Weights of a small GPT-style language model, trained from scratch on English Wikipedia: RMSNorm before each block.
Each number is 200 + 20 x the weight over its row's rms, rounded and kept within 0 to 999. Layers, rows and columns count from 0. The size before them is the row's rms in percent of the matrix's.

# layer 6 MLP up, 1216x448, rms 0.102, rows 688-729, columns 168-223
106,219,240,204,207,200,197,179,198,186,162,227,207,184,182,209,174,200,190,225,180,177,194,204,212,188,197,160,183,210,212,167,205,161,187,178,215,216,190,185,168,230,194,202,149,216,219,211,149,215,205,230,217,189,181,190,200
096,196,198,206,171,214,201,199,207,226,227,185,180,186,197,219,194,165,203,181,208,211,185,175,180,204,214,236,189,200,232,183,239,208,196,194,167,231,165,205,233,195,194,213,208,192,224,207,220,192,201,181,231,172,154,194,200
100,243,223,181,217,192,205,219,186,197,181,201,161,225,225,229,217,202,202,196,179,211,204,227,187,198,212,173,187,186,216,167,165,237,221,187,187,202,211,179,224,200,227,225,207,239,183,221,143,207,176,199,197,186,186,241,199
092,221,195,170,222,204,185,190,184,175,197,198,210,155,196,209,199,205,197,240,199,206,198,224,192,213,211,203,227,207,187,204,227,198,178,200,190,191,195,218,187,195,188,220,207,220,171,181,211,178,202,212,198,200,204,173,175
100,191,216,191,227,185,178,210,181,199,210,168,207,241,162,170,157,202,222,213,168,197,212,235,213,180,188,207,236,231,179,198,233,242,175,209,208,191,193,184,174,194,207,216,209,206,228,209,195,210,184,224,219,151,213,214,184
098,190,199,193,178,193,184,211,202,196,168,206,206,170,143,191,178,213,171,222,190,187,214,212,176,185,212,199,239,190,231,205,208,187,202,208,195,218,232,204,182,206,181,237,202,219,177,212,218,179,211,210,204,207,197,183,195
104,162,222,225,208,177,227,200,155,223,233,230,196,147,208,193,214,175,195,179,224,197,219,192,218,185,169,191,195,182,257,184,179,218,211,219,190,202,195,211,178,202,176,214,191,218,214,237,208,200,188,223,189,162,206,223,205
096,191,174,186,215,197,192,187,177,207,199,209,198,211,197,201,201,205,196,193,188,184,223,214,207,208,210,220,225,211,210,191,219,209,188,239,196,192,210,206,168,179,191,207,206,220,203,198,187,219,211,219,221,202,188,221,186
097,198,186,206,215,199,217,210,203,199,189,204,194,229,190,204,206,175,217,187,161,178,234,189,197,206,205,196,203,206,185,217,198,193,220,210,226,139,182,225,181,211,196,202,235,176,217,198,168,212,198,211,189,203,178,232,199
101,199,201,209,183,181,183,155,204,203,214,220,183,194,211,212,218,178,222,225,182,203,187,194,200,184,208,204,189,190,185,209,190,182,162,206,229,194,200,213,182,215,190,216,195,193,171,151,251,158,192,176,197,199,228,226,197
102,158,215,178,194,178,204,217,230,179,199,178,196,211,213,180,216,155,228,197,215,196,166,213,222,201,208,188,209,229,200,241,150,220,218,233,255,184,192,213,186,219,205,221,206,226,229,180,198,199,197,183,196,149,192,148,188
104,188,162,244,201,230,242,215,244,165,199,191,217,223,202,236,187,209,176,193,198,212,207,232,235,177,211,197,197,195,215,222,219,212,219,184,191,197,174,170,205,244,216,210,223,217,209,212,200,191,234,225,208,195,192,224,180
102,184,187,198,233,241,187,164,186,196,199,214,208,190,214,191,167,193,187,193,208,204,196,212,178,227,212,186,227,208,161,202,209,216,187,208,190,267,210,223,223,172,192,183,205,201,200,182,198,197,190,238,221,197,197,193,200
102,211,195,169,215,210,195,219,207,218,212,190,192,152,182,219,168,210,170,183,223,180,226,178,217,181,206,231,230,218,205,203,199,175,186,183,208,178,190,214,202,207,203,193,224,204,198,198,172,222,192,205,209,207,229,247,221
105,216,178,189,227,217,208,169,165,184,229,192,224,172,211,212,211,168,149,193,197,206,184,178,190,212,173,240,186,222,187,214,191,193,212,190,195,178,198,186,194,194,191,194,201,187,223,166,214,222,196,198,188,187,213,200,229
099,187,186,170,212,222,183,204,217,215,194,217,190,223,206,220,225,207,225,186,169,202,185,201,222,186,214,191,195,158,202,202,164,200,160,193,209,227,220,184,240,174,200,203,159,234,227,181,191,188,212,191,227,204,199,189,176
106,204,201,227,213,192,207,165,168,183,201,217,180,215,192,233,204,226,208,203,208,201,225,188,185,187,225,213,164,207,213,200,185,191,189,168,222,236,187,192,248,169,188,175,188,213,185,178,203,250,209,207,183,224,194,178,236
095,219,188,197,208,192,195,185,208,181,190,172,215,195,236,164,191,192,163,216,197,203,176,207,218,164,219,209,191,198,191,215,218,193,175,200,222,220,201,146,198,208,214,214,175,207,218,215,192,191,212,229,209,195,191,174,168
108,229,210,199,211,178,219,155,174,228,217,242,209,232,180,199,222,184,216,174,218,231,188,207,191,213,194,207,210,203,224,190,215,205,177,206,227,196,228,184,188,204,178,205,213,163,203,172,219,229,235,183,180,204,183,209,202
093,192,180,199,179,213,200,175,172,188,208,185,167,229,209,158,204,190,201,218,194,160,171,178,216,177,215,193,177,189,185,176,186,177,189,201,205,175,204,200,225,185,207,215,223,149,192,238,160,179,207,189,188,185,206,201,213
103,239,209,186,213,191,187,216,184,195,190,204,207,208,183,185,134,230,196,184,201,180,231,184,168,218,186,215,206,219,175,227,193,186,179,209,178,202,220,202,156,197,223,180,223,216,178,197,224,220,191,218,212,198,202,192,193
097,192,182,209,187,217,170,205,205,209,203,189,228,200,211,195,209,181,243,195,200,187,197,199,186,199,200,201,179,212,165,222,169,177,241,187,214,225,180,161,214,218,203,210,216,169,187,183,162,206,229,198,172,198,197,207,230
100,202,211,197,181,180,193,199,207,220,200,176,218,188,167,221,192,204,242,190,173,206,195,198,179,218,205,188,166,200,219,180,229,186,228,182,205,190,214,186,182,187,176,200,201,188,216,180,198,195,171,172,174,205,187,216,185
102,210,196,212,223,180,148,179,185,205,188,212,203,188,216,207,177,221,215,196,171,175,202,199,199,225,172,173,222,224,173,195,224,191,217,183,190,192,194,138,209,194,222,199,228,212,173,180,171,216,176,239,192,187,219,184,153
102,181,191,216,220,199,217,216,215,213,206,198,184,206,194,233,220,182,206,187,214,193,196,162,171,214,206,211,209,216,229,216,225,178,208,201,172,190,219,168,201,201,186,200,179,224,155,229,163,173,179,202,217,212,233,196,194
091,224,201,173,235,188,196,202,193,224,184,254,168,203,218,194,198,187,201,195,235,210,191,201,234,142,201,172,164,200,174,166,265,203,210,183,213,187,188,192,204,193,215,211,203,181,240,174,216,194,170,192,188,215,190,207,181
103,193,177,201,236,199,185,166,189,193,192,168,169,230,189,215,197,214,166,218,221,163,199,192,219,220,192,189,157,223,176,209,191,199,213,229,195,189,142,194,223,166,197,222,240,212,208,162,211,167,215,192,209,201,185,211,179
103,218,210,234,228,198,226,206,214,219,194,185,207,203,181,220,184,177,199,200,174,166,172,189,208,207,174,208,174,194,191,230,202,204,188,196,190,235,209,184,213,180,173,197,209,190,209,183,201,206,245,178,215,229,192,178,210
102,183,154,226,202,207,221,193,226,232,227,170,233,204,199,199,205,174,211,177,229,187,209,207,198,176,220,190,196,206,267,175,174,196,211,211,213,200,172,205,174,240,202,165,213,171,213,215,216,222,191,198,205,207,200,196,198
103,194,210,168,193,184,166,208,208,228,236,196,237,213,216,185,178,199,156,211,214,189,237,219,234,190,177,201,171,197,165,183,196,182,190,212,141,190,199,203,168,195,192,192,177,214,199,203,207,219,211,182,212,202,172,159,193
094,210,170,221,170,214,205,200,200,213,207,216,177,174,194,176,182,185,199,201,189,226,210,243,202,195,192,158,213,223,222,219,202,170,191,219,193,232,195,217,194,199,195,202,185,158,202,188,238,218,212,189,182,206,161,190,198
093,199,196,164,227,203,219,187,188,208,195,227,230,149,192,220,196,204,200,181,214,193,224,161,197,238,182,189,177,214,204,214,196,193,221,194,220,205,213,212,186,195,198,242,198,198,228,167,208,220,216,192,187,175,220,206,240
102,221,179,232,197,186,182,168,183,182,202,195,208,191,225,188,195,210,185,230,169,200,143,203,194,194,210,203,210,166,207,188,192,192,188,188,201,203,181,208,203,210,184,186,210,221,225,193,176,197,194,175,177,202,180,173,172
100,196,198,209,223,197,191,176,176,216,201,241,262,196,206,230,204,202,224,183,206,208,204,197,216,178,203,193,208,206,196,216,186,194,188,180,212,181,198,228,164,189,185,199,206,196,196,198,214,221,209,201,210,195,195,210,222
095,187,197,205,208,202,193,160,192,168,176,218,203,210,192,200,190,169,172,213,179,211,198,215,198,212,205,196,193,208,218,214,172,204,204,174,208,188,193,174,188,191,177,218,194,207,244,214,194,191,219,217,208,162,158,198,225
107,203,190,187,170,176,211,204,228,215,171,216,195,208,215,220,192,200,209,201,161,200,206,205,241,196,174,193,183,249,171,244,197,200,184,191,200,187,204,170,232,233,192,186,178,241,173,187,217,228,232,237,202,221,190,187,238
100,189,212,210,213,164,193,207,192,208,191,213,206,171,187,182,219,203,236,226,199,199,226,208,220,237,179,174,184,216,181,196,189,153,220,195,207,201,179,159,201,185,191,173,183,193,208,220,220,198,185,167,179,202,184,168,213
096,226,200,228,173,179,195,183,209,186,234,179,245,206,219,186,196,190,218,201,219,200,206,206,199,194,166,185,200,184,242,188,207,176,182,204,179,224,217,200,211,210,197,175,194,174,185,170,199,213,190,208,216,198,237,213,191
113,209,187,204,196,219,214,207,212,214,204,194,179,193,217,192,212,212,219,187,201,222,203,198,197,214,196,166,203,198,167,176,186,199,165,196,160,216,184,204,203,200,230,188,189,191,189,175,183,165,194,182,185,196,212,179,194
100,187,183,209,222,201,164,232,176,170,188,213,203,191,186,169,159,195,207,235,209,191,204,179,163,210,219,189,191,237,178,253,184,189,186,200,230,218,202,201,199,232,197,198,195,175,190,193,206,209,205,213,207,175,207,208,239
099,209,205,179,190,167,201,181,184,199,211,210,195,212,203,221,214,155,180,176,197,198,237,195,200,171,180,187,193,209,190,216,146,237,221,221,176,203,205,199,183,189,174,191,189,194,218,182,167,163,211,160,184,203,174,187,162
096,196,229,251,199,203,200,207,182,196,200,191,200,193,220,218,188,181,210,238,194,218,188,188,240,205,173,190,232,202,191,247,205,210,194,177,187,177,206,181,183,155,228,207,196,185,213,194,210,217,190,195,224,209,181,227,199
# layer 6 MLP down (transposed), 1216x448, rms 0.198, rows 688-729, columns 168-223
103,179,176,223,196,196,225,186,192,235,205,196,202,200,200,202,198,191,232,195,196,177,211,182,163,224,188,191,206,191,173,208,205,220,241,192,161,212,192,206,209,207,214,159,226,175,201,194,213,193,205,182,221,251,212,187,177
104,210,218,176,184,220,206,202,169,232,188,207,249,202,184,208,186,191,196,188,206,198,193,179,186,214,218,175,179,212,201,187,215,174,207,209,200,194,183,186,201,222,185,188,212,196,185,234,178,196,208,169,171,205,190,238,208
095,201,237,241,186,171,198,207,198,156,197,145,210,230,183,189,220,227,179,205,206,225,227,225,161,200,177,196,190,199,208,179,197,214,209,186,206,185,186,195,207,201,193,176,215,237,208,195,147,194,222,187,213,176,200,181,162
088,186,181,198,183,204,197,220,220,228,182,211,241,235,207,189,246,208,201,223,202,185,219,196,190,218,189,157,177,210,186,191,167,213,197,242,192,198,165,243,204,214,197,223,182,198,234,195,210,187,226,216,222,215,225,222,198
099,207,187,210,209,191,173,175,195,209,191,197,185,211,202,225,163,200,224,166,167,168,173,226,222,200,184,195,190,195,200,209,210,204,232,223,193,209,217,215,227,228,207,235,203,207,216,240,204,202,191,194,193,182,219,218,198
099,171,204,165,198,232,187,176,193,175,177,210,209,198,187,192,192,220,202,198,220,202,212,205,206,204,206,221,161,193,178,211,229,196,191,204,182,218,239,220,170,230,175,205,219,186,212,241,206,159,203,197,177,200,186,209,189
105,236,196,191,196,205,183,194,207,195,201,184,137,196,220,196,225,214,200,215,207,193,206,216,177,220,180,215,191,231,191,192,181,190,176,199,197,213,146,215,215,203,233,212,178,190,219,219,198,189,211,223,217,202,209,179,154
101,185,145,221,231,206,231,183,215,190,172,186,201,223,187,224,174,205,205,201,209,202,211,202,187,177,184,177,218,221,203,202,213,176,200,187,195,249,191,199,216,217,186,170,214,223,179,203,219,230,191,164,208,146,207,198,159
091,205,217,197,234,206,190,221,154,205,228,187,213,226,210,187,176,204,185,192,152,199,213,199,163,170,199,220,193,217,204,185,207,222,173,215,217,176,157,197,186,181,207,215,195,178,212,210,187,178,200,209,236,189,200,209,213
098,192,207,212,174,208,205,176,214,164,222,247,141,179,209,210,213,198,197,208,177,192,166,195,196,235,205,231,188,202,202,206,178,189,190,201,224,211,200,177,209,242,207,186,198,227,214,212,259,177,200,225,216,200,216,191,218
098,197,198,217,226,194,216,164,240,217,204,222,185,196,184,203,211,167,209,181,214,220,198,186,207,216,222,203,196,211,181,213,225,203,211,151,209,189,154,198,205,234,223,191,197,200,180,170,207,185,211,186,208,214,198,215,202
102,167,210,241,203,185,199,224,199,177,209,173,154,183,198,169,162,197,193,218,219,137,216,194,221,163,197,229,240,197,207,164,183,191,176,211,226,208,197,211,209,212,206,200,201,182,173,231,190,226,217,193,198,176,198,247,208
103,172,244,189,216,177,196,218,214,189,199,188,223,195,215,186,174,178,193,161,209,213,217,191,198,218,205,186,226,207,174,203,163,184,178,159,195,199,221,171,191,148,206,212,184,200,223,212,181,162,231,189,214,183,191,187,193
101,174,190,222,215,197,184,211,204,205,177,200,194,205,197,192,188,190,178,194,224,203,227,167,186,194,186,207,170,173,183,215,198,202,233,209,233,201,186,212,221,196,196,197,213,213,201,193,184,231,199,197,205,172,187,200,219
105,208,185,232,190,177,189,183,191,236,193,227,228,200,226,201,214,202,227,192,211,179,175,214,213,193,196,187,212,197,184,196,189,214,160,191,219,188,209,179,213,228,174,199,225,218,220,170,215,216,191,200,189,204,214,190,188
097,212,257,192,171,212,234,179,186,181,213,197,261,207,221,196,225,223,191,237,235,188,232,173,228,224,188,196,198,224,231,205,206,211,162,205,164,217,188,217,227,192,194,214,236,216,216,187,182,188,211,186,206,166,214,220,197
102,180,217,205,166,203,221,151,210,209,192,187,245,204,173,190,205,201,185,205,196,222,192,207,220,209,167,217,202,212,203,231,228,199,215,236,194,205,217,193,185,234,222,204,229,210,201,186,217,217,180,196,179,186,170,221,177
097,226,224,223,240,238,214,235,225,213,214,185,244,182,216,180,220,168,175,220,178,204,218,214,202,188,210,205,213,201,216,179,205,198,188,165,197,196,179,214,206,195,172,156,200,211,155,196,219,202,186,209,223,197,186,174,205
107,200,224,184,222,208,170,198,203,188,220,201,220,215,211,183,214,195,178,218,203,213,209,139,208,224,188,184,203,219,195,164,228,223,214,179,185,193,211,181,221,234,205,225,204,196,209,214,208,217,217,195,216,197,185,218,222
093,201,185,216,238,214,188,199,205,189,208,219,175,201,190,201,203,185,199,168,190,205,185,246,191,180,193,217,174,193,238,195,195,175,191,188,199,181,207,205,235,186,174,183,153,203,158,189,193,217,211,208,230,183,180,199,227
105,231,205,165,200,211,197,202,207,220,200,158,192,235,181,198,178,206,185,129,189,247,202,194,211,191,204,165,190,211,192,214,187,190,193,207,182,181,226,202,156,198,178,187,202,226,197,179,210,181,217,177,197,218,210,216,200
099,180,203,214,175,208,199,177,189,223,197,202,201,197,176,209,208,195,158,206,207,189,185,198,219,193,187,204,190,210,186,189,230,209,240,209,183,197,186,197,214,204,202,217,200,181,165,179,215,163,231,222,193,214,194,248,173
101,189,223,181,204,169,200,177,213,212,191,242,198,195,203,246,182,236,238,193,188,205,203,185,195,203,212,182,191,202,219,198,201,191,200,196,181,188,217,182,199,202,185,197,183,223,198,187,247,226,162,204,204,204,228,213,185
099,168,216,215,186,173,183,195,174,184,184,197,242,226,233,212,189,202,179,203,180,194,179,181,182,206,185,202,234,221,202,215,205,196,201,185,208,185,232,201,199,205,213,225,231,194,192,188,180,193,194,203,222,213,213,169,184
103,178,190,196,202,193,228,193,226,205,206,202,175,200,196,192,223,225,227,212,202,219,207,203,185,205,218,207,233,202,239,197,205,207,210,218,180,196,191,219,221,222,160,209,194,187,184,202,200,196,205,207,214,190,193,179,229
091,212,188,220,189,219,226,187,200,187,175,175,237,207,194,199,205,215,226,230,182,234,235,194,196,219,186,198,194,222,214,203,230,198,191,185,158,236,214,184,195,193,194,207,196,209,193,206,213,221,178,200,204,206,217,176,174
097,151,263,199,227,228,194,156,190,173,153,207,207,238,175,205,205,193,209,227,214,224,187,209,181,228,231,191,182,198,214,175,188,203,176,186,210,193,183,216,233,177,177,200,187,200,195,234,190,226,225,191,194,209,217,223,216
104,175,200,207,198,234,181,218,169,200,218,207,198,180,186,196,227,195,205,213,193,221,184,175,213,158,173,202,176,194,219,202,218,183,215,205,217,171,210,178,217,185,161,172,212,198,208,192,162,186,170,181,218,204,217,192,184
095,140,181,214,163,165,222,185,181,220,209,217,191,211,215,183,228,193,197,183,179,216,203,195,222,191,199,209,173,192,177,236,161,197,181,199,203,209,224,205,194,237,249,193,220,188,201,187,192,191,231,207,246,208,205,215,192
101,198,186,201,230,224,219,199,228,209,212,199,204,196,217,201,195,225,219,193,205,189,180,204,213,211,222,211,194,187,190,225,216,239,188,184,191,223,198,158,208,197,202,212,177,166,208,197,216,217,183,197,182,181,203,194,163
096,199,186,192,202,211,197,209,197,202,222,221,170,178,175,191,216,150,209,204,180,214,216,214,231,207,211,203,203,202,179,199,180,228,186,190,205,200,190,164,216,203,215,195,188,205,203,210,233,214,212,183,195,181,193,194,185
098,173,174,199,177,196,194,239,213,199,203,210,256,180,184,171,218,179,221,234,207,153,199,234,205,173,160,172,186,210,213,180,210,217,191,201,209,183,169,158,174,199,188,184,211,194,158,197,233,181,203,211,212,184,208,197,187
103,219,178,208,202,180,209,176,179,207,199,208,237,228,206,224,213,202,200,187,206,200,190,183,207,191,213,186,199,205,201,158,237,144,228,193,205,241,186,185,211,214,192,226,200,201,222,213,201,187,203,220,192,189,202,186,187
101,179,180,193,201,197,193,235,236,166,209,214,198,183,165,185,187,166,196,197,171,198,186,221,159,195,212,210,230,207,176,204,217,177,209,209,202,199,252,179,207,188,201,161,198,159,180,177,188,172,206,218,191,211,168,214,216
096,240,269,225,181,196,181,230,206,194,223,208,175,172,208,200,184,227,205,208,224,213,192,185,194,192,208,204,192,170,186,188,229,196,199,211,217,247,205,217,187,223,207,184,203,185,204,200,180,214,188,200,196,220,221,206,193
105,207,169,189,182,175,217,227,203,192,213,210,175,206,221,217,222,227,193,209,193,205,212,192,189,175,216,182,199,185,190,207,206,191,220,197,169,214,200,197,180,214,234,220,182,262,244,191,226,182,217,196,194,221,180,169,187
099,172,248,202,215,199,197,193,216,228,224,193,200,169,203,198,198,202,199,220,197,180,203,205,177,205,201,214,178,217,227,206,184,189,199,203,197,231,230,195,177,211,219,171,225,207,206,205,189,220,182,221,192,187,217,224,204
096,206,191,204,181,159,199,191,193,165,175,189,184,191,200,195,208,214,219,197,209,180,161,187,198,205,201,214,190,202,217,202,173,190,233,197,221,176,225,207,208,198,209,193,210,207,202,200,205,241,175,206,199,192,178,199,160
119,226,209,205,208,211,219,197,203,194,211,167,215,194,217,183,182,226,198,180,200,250,188,195,194,191,189,168,183,195,176,197,190,190,226,201,168,224,195,196,193,207,197,218,202,212,190,191,189,193,182,183,192,228,209,193,190
100,176,224,193,163,196,171,176,199,215,165,230,248,221,209,204,176,222,167,223,205,201,199,215,207,224,192,196,180,189,179,206,222,192,257,185,213,173,194,237,178,172,199,208,221,198,261,197,221,213,250,217,202,228,187,191,212
099,197,191,191,226,208,201,201,193,229,202,193,163,193,208,207,202,195,194,203,178,205,201,195,190,191,181,176,212,191,214,200,191,234,218,201,176,210,163,227,227,223,208,213,207,183,203,199,224,178,220,203,255,192,203,190,215
094,187,187,174,199,187,190,187,223,186,176,246,199,183,214,195,216,214,207,215,206,215,200,196,230,241,212,189,213,165,167,188,202,166,188,162,202,175,193,201,179,208,213,176,209,186,215,197,204,177,210,194,195,189,204,170,187
# layer 6 MLP gate, 1216x448, rms 0.0958, rows 689-729, columns 168-223
095,218,204,197,226,200,161,221,204,181,205,193,177,182,163,200,216,211,175,225,203,219,196,220,187,191,180,192,232,194,158,198,198,246,211,230,176,202,207,175,194,197,198,221,192,178,235,171,172,192,187,229,203,206,202,167,181
089,194,212,229,204,239,209,201,184,231,211,160,190,230,227,190,205,229,188,203,217,232,222,204,199,202,205,199,206,192,200,207,193,214,195,198,190,233,168,189,195,216,191,188,192,193,187,197,158,192,203,213,166,233,192,182,184
093,217,197,220,235,161,190,194,191,234,199,198,240,183,177,232,214,178,213,206,192,207,198,236,165,191,215,192,214,220,186,166,235,184,196,210,208,181,202,202,200,190,195,179,167,196,195,195,174,238,213,164,210,191,207,180,178
100,183,220,231,175,206,187,189,212,211,195,195,178,180,231,175,230,193,202,171,218,212,208,195,193,218,220,215,198,169,228,197,198,212,181,209,201,213,183,204,200,202,196,199,179,198,161,221,216,170,177,186,196,190,199,211,181
101,214,213,217,241,210,207,194,220,180,210,223,218,206,199,204,195,179,207,186,200,197,198,213,265,192,190,202,193,200,191,235,206,216,181,204,211,219,168,195,211,200,234,181,202,215,251,218,188,201,185,188,219,197,202,200,235
102,244,184,196,224,197,219,206,208,215,210,189,163,175,228,168,189,185,197,202,227,227,213,200,220,197,179,214,180,204,233,195,201,190,213,142,191,207,169,162,173,214,205,186,207,206,197,197,190,219,185,176,200,205,224,214,194
099,204,188,215,204,209,168,188,200,220,164,141,202,197,215,168,184,216,181,197,209,192,219,195,201,246,222,198,193,220,157,205,187,192,203,202,201,216,231,171,199,176,160,175,196,209,203,213,224,221,212,210,205,188,170,203,243
095,192,219,231,198,215,194,177,172,214,217,211,210,164,203,189,237,150,196,208,199,210,210,169,225,187,189,186,231,187,163,190,192,178,202,220,211,232,213,196,204,198,214,229,200,183,203,213,222,188,219,186,195,201,199,202,183
099,177,168,172,183,218,207,172,227,199,222,193,193,203,196,192,230,179,195,217,202,202,195,215,221,194,202,219,194,196,196,196,199,162,154,205,199,194,201,199,181,226,182,223,213,205,170,209,220,192,209,164,200,184,186,226,208
099,240,231,181,150,168,196,185,217,214,203,215,187,194,174,186,189,198,192,199,215,218,179,205,172,221,195,205,196,192,153,189,209,193,179,230,167,216,173,212,170,204,171,197,201,236,184,228,195,192,215,209,213,193,213,249,174
098,216,186,215,173,188,203,197,197,218,236,202,207,237,177,165,215,202,218,220,199,222,201,230,200,173,212,205,223,172,173,180,220,225,180,200,215,201,179,206,191,202,192,228,194,220,187,175,216,205,189,186,218,214,185,220,181
100,216,223,185,211,217,214,175,199,205,193,177,202,204,188,219,179,211,198,242,204,193,195,191,196,198,200,259,202,189,205,197,215,185,207,191,188,163,194,167,192,200,193,199,197,223,196,181,165,206,200,170,202,207,227,181,171
100,202,200,185,221,178,202,172,187,184,215,204,155,203,227,188,222,222,227,184,240,181,165,203,195,235,209,234,196,222,232,206,193,229,195,211,220,207,214,209,220,213,215,200,203,155,196,227,183,230,235,193,218,198,192,201,194
102,197,205,193,191,187,199,209,204,206,177,205,184,196,201,200,182,213,177,205,207,209,216,241,182,213,197,164,206,168,207,192,213,190,186,192,158,184,195,250,213,198,168,161,191,193,154,204,221,183,209,169,202,194,186,200,210
099,182,196,206,181,193,185,209,212,243,170,189,165,230,171,196,213,191,211,162,186,205,218,207,206,212,169,202,196,192,199,210,174,183,215,193,210,203,161,209,194,184,211,200,185,206,168,205,191,200,204,197,257,218,194,207,160
102,185,222,206,192,179,237,189,195,222,186,178,189,202,200,179,174,188,212,243,243,233,226,198,229,181,195,188,193,197,226,199,186,187,212,199,177,189,152,200,204,230,181,200,212,225,173,233,202,214,199,192,238,200,190,173,226
097,218,205,190,223,242,193,198,174,157,222,201,178,182,216,220,209,180,190,224,186,192,188,205,183,160,235,178,191,197,202,179,191,228,221,185,204,174,191,217,205,231,255,203,192,175,199,191,180,195,202,216,237,226,192,204,184
101,193,192,176,193,208,201,228,202,189,197,201,185,186,207,203,166,226,197,201,204,204,196,234,208,189,219,199,185,191,184,184,175,182,196,185,180,221,162,202,196,204,191,198,225,213,249,206,189,201,182,188,199,215,184,188,203
092,189,221,176,216,206,209,197,206,194,181,230,223,217,197,182,210,173,249,195,195,193,252,218,202,224,177,221,206,232,220,221,181,184,217,215,217,199,203,215,191,235,195,216,196,177,201,187,211,192,198,173,227,191,192,197,197
098,177,207,191,193,210,211,158,238,193,201,206,198,185,181,204,202,193,204,163,212,221,173,212,221,195,207,195,210,247,185,155,242,195,222,193,218,238,211,191,208,200,189,199,230,188,219,192,220,203,227,215,175,175,216,207,229
099,223,196,224,181,213,162,181,221,213,213,208,195,175,196,168,177,235,172,201,218,180,192,221,196,205,202,218,203,216,230,238,209,196,192,212,190,169,205,215,212,208,205,222,226,199,176,200,194,197,178,195,185,179,198,204,205
104,208,187,209,254,224,211,227,201,174,217,200,164,221,217,168,177,213,199,222,224,206,186,193,208,167,223,202,210,248,183,205,216,239,162,189,238,219,188,187,170,189,223,178,198,208,162,220,203,206,216,205,232,224,171,208,205
098,175,176,172,199,238,158,206,207,209,209,216,169,204,196,207,209,211,181,156,186,220,192,195,190,209,191,197,221,164,204,191,170,196,217,206,206,205,226,224,237,233,198,208,225,209,197,155,191,249,179,232,226,209,178,192,230
102,155,185,218,208,201,219,178,194,189,141,172,174,218,190,218,225,243,192,191,233,182,213,231,225,170,193,182,214,154,226,179,182,202,210,178,198,196,226,204,170,219,164,166,230,177,185,225,203,180,200,232,182,185,217,216,223
097,230,186,198,218,209,201,194,191,211,210,185,182,206,191,163,202,217,182,203,207,170,204,190,195,178,209,206,216,212,167,228,188,226,193,233,208,191,205,231,197,198,165,224,207,211,232,156,198,198,223,200,203,219,220,210,190
101,250,172,217,170,191,229,227,203,182,228,187,169,181,228,159,186,211,198,213,219,188,221,206,214,180,189,219,182,173,207,211,224,209,152,201,183,164,200,211,193,188,198,204,187,195,225,227,212,186,202,183,212,193,210,187,221
097,187,172,162,178,172,225,211,187,185,165,211,209,228,197,235,187,205,229,205,207,197,195,227,180,200,168,236,153,216,203,218,240,167,194,203,223,193,182,175,174,222,177,187,202,187,210,217,194,194,221,188,177,215,211,201,201
093,197,215,195,192,181,146,217,168,225,219,180,211,208,225,202,198,189,217,189,228,191,180,161,215,221,222,184,200,173,185,191,208,213,166,221,186,228,198,217,223,228,182,218,182,206,183,212,172,201,173,222,188,173,247,215,205
103,200,177,204,197,209,210,182,192,189,189,200,199,190,209,196,203,189,206,164,193,224,196,204,210,212,216,209,185,196,213,196,199,226,190,233,249,193,195,191,234,209,212,194,213,204,223,225,237,181,209,232,199,249,236,168,198
097,165,184,195,164,212,181,177,193,206,197,208,218,212,183,186,198,185,192,233,177,197,233,185,221,213,217,209,220,189,196,169,210,232,164,166,196,200,221,208,208,205,226,227,173,197,207,216,220,217,223,162,210,200,207,227,188
089,212,203,215,176,202,212,201,191,189,171,208,200,203,169,191,234,234,171,188,229,227,220,166,210,207,216,214,186,197,216,214,194,178,202,242,205,197,203,191,178,197,205,184,210,211,219,169,211,223,206,226,184,178,166,186,192
102,169,189,209,194,225,186,188,225,224,208,219,212,181,178,218,202,213,198,171,240,238,243,185,198,184,172,198,182,209,216,191,186,209,226,219,180,166,192,251,192,221,250,217,173,192,184,190,223,185,203,217,212,177,198,178,200
099,195,178,206,189,203,201,191,201,222,190,189,152,223,214,186,212,227,190,200,203,213,214,168,209,201,219,190,210,186,191,226,189,220,231,197,188,216,189,181,196,190,193,213,181,196,197,213,230,205,239,189,185,237,245,217,197
095,213,198,233,205,232,207,194,175,217,180,212,231,176,205,181,194,203,220,195,204,230,187,181,168,218,228,205,190,163,192,213,179,231,217,235,223,171,207,192,227,226,186,203,195,215,201,194,223,225,223,182,197,193,170,185,188
106,173,172,170,200,207,208,216,214,194,186,254,174,190,214,179,221,201,192,234,208,197,197,219,225,238,192,168,168,215,208,183,218,202,226,212,236,231,244,212,143,201,248,203,212,173,222,173,199,170,220,207,208,186,211,179,196
102,192,211,200,180,203,207,184,211,204,245,183,173,212,243,200,181,203,176,212,198,222,184,210,181,240,188,215,205,201,199,210,217,187,213,214,185,194,199,218,207,206,186,204,181,171,201,193,181,220,199,191,195,207,240,199,214
097,177,201,194,194,227,197,213,217,210,200,200,159,173,212,213,168,210,246,189,204,209,163,195,222,176,188,195,164,222,225,222,172,202,212,216,219,199,211,193,216,213,212,210,207,210,208,207,169,224,152,234,214,173,221,183,210
101,156,227,206,192,214,230,203,174,186,234,194,163,229,203,204,193,193,168,191,194,201,200,218,187,198,205,226,181,192,202,210,197,208,215,192,236,248,194,183,208,199,210,209,204,196,201,206,201,210,198,208,231,212,197,169,173
097,177,253,239,218,195,189,219,185,216,199,196,180,195,203,201,178,203,193,197,209,231,219,208,214,235,180,211,192,197,183,200,239,232,173,181,178,202,175,186,205,215,200,176,187,183,217,169,195,204,199,227,189,224,237,167,235
099,185,187,190,220,181,233,198,183,191,240,185,210,191,223,193,212,164,214,191,187,214,201,207,220,181,217,222,212,224,214,196,200,217,228,216,203,187,169,204,196,184,206,191,179,214,211,197,170,212,184,232,217,200,247,190,188
102,247,187,169,222,203,191,206,171,152,183,232,198,194,193,187,196,201,165,207,183,156,215,224,190,204,165,216,208,191,241,203,217,207,204,226,193,193,246,202,192,216,205,230,176,201,185,172,200,203,177,207,206,180,201,220,214